{
  "n_layer": 18,
  "d_model": 160,
  "n_head": 5,
  "n_kv_head": 5,
  "head_dim": 32,
  "d_mlp": 640,
  "vocab_size": 4058,
  "activation": "gelu",
  "norm": "layernorm",
  "norm_place": "pre",
  "norm_eps": 1e-05,
  "positions": "rope",
  "rope_base": 2360.0,
  "rope_fraction": 0.25,
  "qk_norm": false,
  "attn_scale": 0.177,
  "bias": "all",
  "tie_embeddings": false,
  "parallel_block": true,
  "init": "normal",
  "init_std_qkv": 0.024,
  "init_std_o": 0.00401,
  "init_std_up": 0.024,
  "init_std_down": 0.00401,
  "optimizer": "cautious_adamw",
  "lr": 0.00111,
  "beta1": 0.9,
  "beta2": 0.95,
  "weight_decay": 0.15,
  "lr_head": 0.00508,
  "grad_clip": 1.0,
  "warmup_steps": 407,
  "schedule": "wsd",
  "decay_fraction": 0.513,
  "decay_shape": "linear",
  "final_lr_fraction": 0.0,
  "batch_tokens": 16384,
  "seq_len": 1024,
  "doc_mask": false,
  "train_tokens": 148400000,
  "steps": 9058,
  "dataset": "wikipedia_en"
}
Each number is 128 + 24 x the weight over the matrix's rms, rounded and kept within 0 to 255. Layers, rows and columns count from 0. Numbers have three digits each.

# layer 6 MLP up, 640x160, rms 0.025, rows 335-415, columns 80-159
126125127130127131127128128124126127128128131126128127125125127128128127127131130129127128126131128128125127130127130125126128130127125126129130129129127126126125126127129127130127129128128129131128127128130126127127126127124123128126125128
132130128129131130131133128130130127127126127130129127131129132127128126129128131126129129130130131130128127130126130127128130125129130128129131129132131130131130126128128128130131129130128128128130131133128129134130132128130129129130129130
127129127127126128125128127125126126126127128126124127126126124128128127124125128125128127126126124125125127128126127127125128126127125127125125128125123125125127128122127126129124126129128127124125125125127121125128125125127126126124127125
127127132130129130128126131124129131128131126131128131131129125128129131126130130130128128133126132128130127128128131129129129129129129130129133132128126130125129128128129129132128128129129130130129129128128128133130127130126128131130131125
128128128128127126125126126126129129126123123126127132129125126128128128129126132127128126130125129129129125130129129127126125129125129129125126127126130127130130129126123127128122131129127128128125123129129127127126126128128128129128126128
127130128129127132128127130126126128129128129126131130127125129127130127131130130130127128127130129127128130124131128129128130129131130127129131127129132131126125126131128129128126133129127130131129128129127129131128124128130130130129129131
126128128129129126129127126130127126128123129129130126128130130125125126126128123128128127127127129128128127127126128125128127124128127128126126129128126128129130126130129129125129128126127127129125129128127131127128127126128124130126127126
131129132128128129131129131130129131128130129132129133128133129128129128130128127125128129128130129129130130128128129130128129133129130128129132130129127128129126128129127129128128129128128127129132130130129127126132126128129131128129129129
127125127125125126131128127129127127128127125131127127128130127127123127127131127126127125127128126130131128127127125129126129127126127126125128129125124128128125129129128125123126123127126127128128126128125130125131128128127126131130128126
129132132128130131130129129131131128128128130129130130130129130128127129126127126127128128129127125127132130131127127129129129128127126127127130129128129131131133130129132128130130126128128127128128130127128130130131130129129128126127128128
128129130127127129127126127128128128129126129125128130126128125128126130129127126128126128130127128127129126131130128128129128128129129127127126128130128132127130130127125127129123129125129127129125129130129126126128129129129127128127129127
128127127131127129129130130127128127130129126129131126127126125129130129127128130131129128126130128126128129125127127129128129130129131128131129131128130128124125129132128129129130131132130130131127128127129127131127126129127130131128130130
130129128131130128126129128123130130128128129129130131128125126128130128129127131129129129128131132128125130128132130127127128128126132130129129128129130130124127126127129130132129132128130131132128128131127127131129131129128128127129128132
127130130126136132130131127127129131133126125128132130130128127125130126128128134124128133134128133130130128130129132130129131128129132128124129131133129132131132130135128132130130132131130131126129129130128127132128129129127132132127130129
127135129131131128132129127131128129129125133131131130129132130130130128130126125127128129132129130133130129128131132127131129127130131129130126130131131131133132129127129132128129130128130129129124130131128131130131135127131132132129131130
129124125127127122125125128122126125127128126126131125128125127128128128128126129129126129126127130127127125125128128127125128128128127129127125124124126128123127126130123125128125130125128128127126126127128127128127125128127127129131125128
129134129126128130131131127130126126125128130131131130126129128126127126130128129125131130126127130128124130129127127127125127129129129127130133129131131127128124130129130128127129129127128127127130129131125126131131126127127127127129128131
125121127126127126126127127128126127127123125128128125128128130129128126124131125126125127125128128129131124127126128125128129126127124125128127128123126129127127126130128123126129125125123125129128127126131131126128125127126124129128129125
127128128127130130126127123126127127126127128126127128124125124131127128129124127126131126125127128127125129129129122128125128128129125128127122126125126124130126130126127127128126126128127126129123124126129128125129126125129125129123128127
127134129130134129126129127129130127130128131126129130127125130128129131128125128128131130131127129126125130129130125126129130129130131131128126128130130128130131130127126129125130130126131131129125130128125129125128129128130131127131125128
128123129126128125126125125129130131125129124129126130128129127127124128127129126128126123125129126127129125129126130129128126127125125128122128129124123128127129125129128127126123129128125126128125126126130129126126127127127126129124129123
124123130126130135129129130130129130130127130130131128130131125129127125130134128129126130130131129128132128129128129127128127130129128127131134132128129131133130129133132127127130127131126130130128128130130131128128126132125127131126133128
129126128130129131130128130128131132130130127128129130131128128131127128132129134129125128127130126130131129130128127131128130132129130129127131130129129129129128126130127127128129131129126129130125126130131130129130127131127130129128129130
128128129124126125128131127131128127126127123129128127132129130124129129125128128121125129129125129129130130124126128129125129127126131126126129126128130129127126129129126125128126128127126129126132128129126126128130126126129132130128125127
097118113125120134100128099138119136128123151106135127122143118156129140130131123153083132182123126127154120110117130149124129127126124073136098135139110137183108125144107145094119131149137145111143124103161143080109127093130137118126127124
084191133151116033081140201136161136079038141140059148223091139153180156139125154061147167149122147168148079078011181051038204148154172055110056190220067080200022119113121183033124178044186155123145000131141146093112193051182224187149223164
125124127124126127127129128125126127129127127127130127130129132128127126125131126127126127128127129126129125125127127126127130125129126127126129126127127128129128127131126125126130124127128128127128129126125131128125124129125124128128127128
128127127126126128127128127128128127129126127130127126129127126130129127123128124125127129125128126127131127128128126125127128126129124127128126126125125125128130128128130126127129126128127124126127127124129130127130129129128126125125130128
126127127123125129127129129126124126126129126131127127128129124129131125128127127123128127129129128126128127127129129127125128126126125126128130130125123125130127127125129124128126127126128124125129130128128126128129124131126130129130127125
131125127126129127128127127129128128127123128128126129129130127130126127129127126125128127126128124130131128128128128129126125128125128130127126126126132132128128130128127125126126126129126128128128124127130128123128129127130125128125129128
131131129131132130130129130128128129132130132128130130128129131131130132130127132127133129130130130130129132131130130130129128131128127130128128130131131129134131131128128131130129129130132132132131129130130129129132130128132130130129128130
131133130129128127129128129128127126127129126130128132130128131126129129127126128125127126130127128129125128127129129125127129126128129127129129128128128129129128125129122130128129128126126127127130131129124126128127130125126129129129126127
125128126125123128130130128129124126128127127127129126127129127125126124124130124125129127125129128126125127128126128126130129124126125126126130127130129131125127125130129126126131126125128124130131129131124127130128129128126126130128128125
129127126131129127128127129125126128129131129125128127124128126129128127131124128125130126125130125126126127129128131129126127130128128127127126126131126125128127126126129129128127132127129129128128128126130125127126127127130130129127127130
125126130126125127128131128127129128130127124130128128130130129128127127129129128130127129131126130129130130125128124128126130125127128127129129128127126128128130130127127127127128127125129127125127127130123130128127128129126128129131129129
078112116094123185131136129158092125097184062111180102115073211075102164097157123113112182091152108143103156108117165002121126096178118184115162159126143058057177201087072099117142149143046186130088136118091178151110059137103116109174038135
133131130129130126127131129124128128125131127129131129131127127129130130128128130127127128131128132129126129128131131126128132129129131132130130129127129130125128127130126129134128131127129129129128132129128126131127129129130127131132128128
125126125127127124127126125126128127128125126128128127129128131127126124126131127123121128124127125129129126127125127124128127127129129128126127126126124127125125126128128126124130126127126126126126127128127132127126127129125124125125129129
130126127126128125127129125127130128130124125130129128131129129126126127126131130126125132125125129130128128130126126123127127126128128128127129128127126126125129129131129127126132126128129127128126124129127129130128127129125124127125130129
124131129127128130132130128127127129131128133130129129127130127127127127128130126130131128128129129127130131129130126130131129127129126127130130129128124127127128130127133128129130127129131129129128129130127127132134130129130126130129130127
096094170070063130102187061109150011160152095099135040255136118196096182029113122103117098086000115080124097095071144157148122109165175099135222132163053195123107161068201041086201111146194186174107112092203171153089109083104227106155033206
127131132128131128125129130125128129129129125127131130130130129128128132126128131130126131132124132130129126129128130128127130129129130130128130127128129130129129128128126130132125131128127129128126130127127128128126128130127127128128127128
127133128126129131127131125130128130129129130126130131128126130128127129128127132131132128126126130123126129131131124131129129128128126128129129126132131126131129129127131128129130129129129129128130129128126127126126129128132132126129129127
132129128129126129125126131128128126129127127126129128128126125131129127130131128132129131126128126127128127130127129128128127129128129127130127128128127130126133130131128126129132128126129129129127128129132130128128128130128127125128131131
127128130130131127129130126126126128128127130130131128127130129130128127130127128126131127130126131127129128129130127129127127126127129130129128129130129127130130130129127128127128127127129128128128130128127132128130128129132127130129126128
129128130130128129126129130126128128129128125131131127129129129132130132126130129132129127127130129131135131129129130133129130129127128128127126131128129131130128128128129128131125129132130128132131128128131131130133129131129129133131128132
141127072086201136160094156128228093109234130097245088179163181159041087141122075196152255189087180135199145146059074014242144119156202125111168087137112164150158034016048074190033180019064243251123029217117139151173149108184234090111140130
114145052185255133145211255163158075000187160098130129069138247226124121093132087108206148089118185064061138173102062153148123187000171213138151117063013107104121091197104078204092046080099149043045085151106139172104191072123091028125110255
127133132128130131128127129129128130129132127130128133128129128127133130127128126123130125131126128129129131129131132129128129128130131130130131131131129130130127130127128131130129130128127127127131132128125126130129130128129129131129127127
123145102136136180129173126120115089052086077117176046000176065224168195134072095183180100138112201141110126166141140067057252138174122162139157106158109084098156114061087016163151148106043189161139112109092146078078171127054171111165028074
123134128126128130125130127128129126127125126128129129125125125127130126125123124122129128127125129125124128125127127124126128125127129125130128127131126125130126128124124128127128128127126125123125128128125124125129127127125127128124128130
187151165143122093078222255233231167103193109115200105157167087094139100091242179161184194111118117110183153132017142117132141237149122159031063000076134175121118122125102146102030114119138126097160196108004077166186093094136108057169132084
129130128128129133126130131128129129129127125130129129128127124133131127131128131126131131130127130128130127129129128128127128129129127128132129130129126127131128131129127127127133128130128128127126127128130129129127128132129127129128131130
125125125128128130126130125128127126129125132128128128126125125126128124125127126129128127125130125126126127129128128126126126128127123126129127129127126124127127127127131129127129126128125128130128126125128125127125125126124123129121128128
126123125128127126129126128126129127126130127131127127127127125125125127126130128125124127124129127126123128126125129127127127130127129127128129128125126127124123124129128125130128127128124127131125127128127126131127125126124124129126127125
127127127126122128126125129127126126127126122128126128126127127125129125125129125127125126125128128128127125127127126124128126128125125125126131127125127125127124127129126129125126129127124124129127124127128128128127125127125127129123127128
171152146088250156108194133144027080088183145000166174132094180066064134073084137155165168114092094157141236145155123103201114040051251060190135150165034097118098080151109107119165105117030217130126082208105193118136156144099172033171133149
125120125126126123125125125125127128125127127131125125127126127126125126122130124126123124121128123126126126125126124127128125125125123127124129127122123127122124121126128124127126122126124125130126127124125130126128126125123124125124127124
138135140119078120119157118157094127092133160081138082072152099149121164153152099181174105110130102098158107166097117117101123073145106134184134095132157111163125161087114093131125114154157119177154129151128125144115131145116065115121123138
123129129126130133129130125127127129129127127130129130126129127126129128127129128123130129127128131130128129130128128127128131127130131129127130132129127128133127129129128132128128126128129128129127130130125129131131131130128127133130128130
126127132129135129132130127131129128131126130130128128130130127130125126131128128127130128131125130131131127129128126129128128129130127127129128132126126129130131132126128123125128125127129130125125126131128129126133126127128130130129127128
124127129126126129125129128124127128127126124129127127128128130128128125129126126127127125131126130129129125125129129128129127124127128127126127128127127129129130125127128128127128127127127126123128126129127131127124128128127128127125127127
123120126121125122123126124126125127125125121127125125127125128124126125125129127127122124130125128126127124123126126125125126122123125124121127124123123127125125124127126123127125124125127125126126123128123128127122122127124126128124126122
128125130130132132128127131127129129130130129130130131130130129135130130129131128133131130130130128129129128131129129130128128130127124129130131131127125130131132130131131125128131128130128128132127127128131130129132125130129129128125130127
129128128130127128129129131129129130126133126130125128127128128127128130127129132129128126127130128127127129126127128131130128129126126127127128131128129126124125125127130128134129129131126128131133128129131126132128126128128132128130128124
128122125128130124129125128128127131129128132126126125127131127128127127129126129124124128129126123129129124130128130129123125130128127128127127127128125128130128125128126125123127127123126128125123126125129129123127126127130129126128126128
128129127125124128123129126125126126127124121126128126128127131124125126123129127128125128125125128127129126126127125128127129123125127125124128125126127130127128126129130127126124124128127125127129128130123129130127127127124129124128128129
133126129129124128130128131132130127129130129131128126132129130124129127128134126131129129127131126129128130129128132130129132129129129129131134126128132132125128125131133128130130128128125127132132130130128131132129127130129129128130130128
138138175113079028141080072204190132080030082153139155173014109204124112046124241197179064236112190092124148052000080071109145116152093172116053128146112255090101166105105140121121133145060138122255078024131092182112157098075060080175173094
159255126161088132089004142133255069101089086226082000096106145231054163003222195139162071188054094113147121000038002054122179125168175135008168091138185156176106169173239063171031070048136212150227154217176095115113120081190106101113084222
170133102138131094129040105129162130139178221201135227099123117195193133157089204152190097079066139184037126093177230086187136130109207128131080133154123066089049146141131063174153044070163089110154032246124129114195140087146140160115099146
131130127127126129129126127130130128128125127127129129126127127124128127128126128131129128125131128130128127128128128130131128128127129127127126128129130130129131127132129128129126130130127128130127126130129130129127131126127131130128130129
086228153099234196149022134009088127119170116047112115155185071141104181051136097156227088122102093063106100088103081173059130044114182016205161178115146161083148122075169047136097116114129196146166063190245098133095178171157155213127064232
126132130128129131130128125127130129130129132128128131128129125128128130128125127129129127126128127129129130127131126130128129130131131131130130129129134129130127127128130131126124130127128129128128128127124127128130131127128129129128130131
108133173170104128169059253052159044046056069122159139087106240240097115123082130175118137178168112084008169169149006255091148079141125196130187112127126156136162097113133176224000174066156136089053136142081045210142148115201083062130175076
130129127128126128128128126125126126125126125124128127127124125122128124128127129125126128129127128124125125126123127122127128124128130124128129126130128126122126126127127128129130129128131127127131129128125124134128127126126124127130127127
090127090050095112099203136070201022151064167109061110109102096211197117085027062099000093118053199164119106082000255112098131153076150155021123067117104120205082255180155089128208129121150234153117014131110151220000107166177215097100157203
132126127131129128126126130127128126127129127127128125127127130128131130129130128128128127128130126132130128130127133128131127128128131130126127128126131132129129126129127128127127130130130126131125129129134132127129129128129130128129127131
127123128125126132129129130131127130127130129128127129129130129130129126128128128125128128124130127126129129129127128128127128128127125125126130131127125129128129130129133123129128124128127126126130129128131128128131125131126129125129128128
127127129131130128126128127128127129128131132129131126129126133132130130129129129133129129128129131127128130129131127130128133127131129131132127127129132129130130129131130129131125133128130131132129128129128130129128129130132126131132128129
125128129127124127128125128130126129127128125128129127127129127127129125128128127125128129129125127125127126125125126125129125129130125126127129128129124124126127130123129125124130124127130127125130126126127128127127123128124128126127128126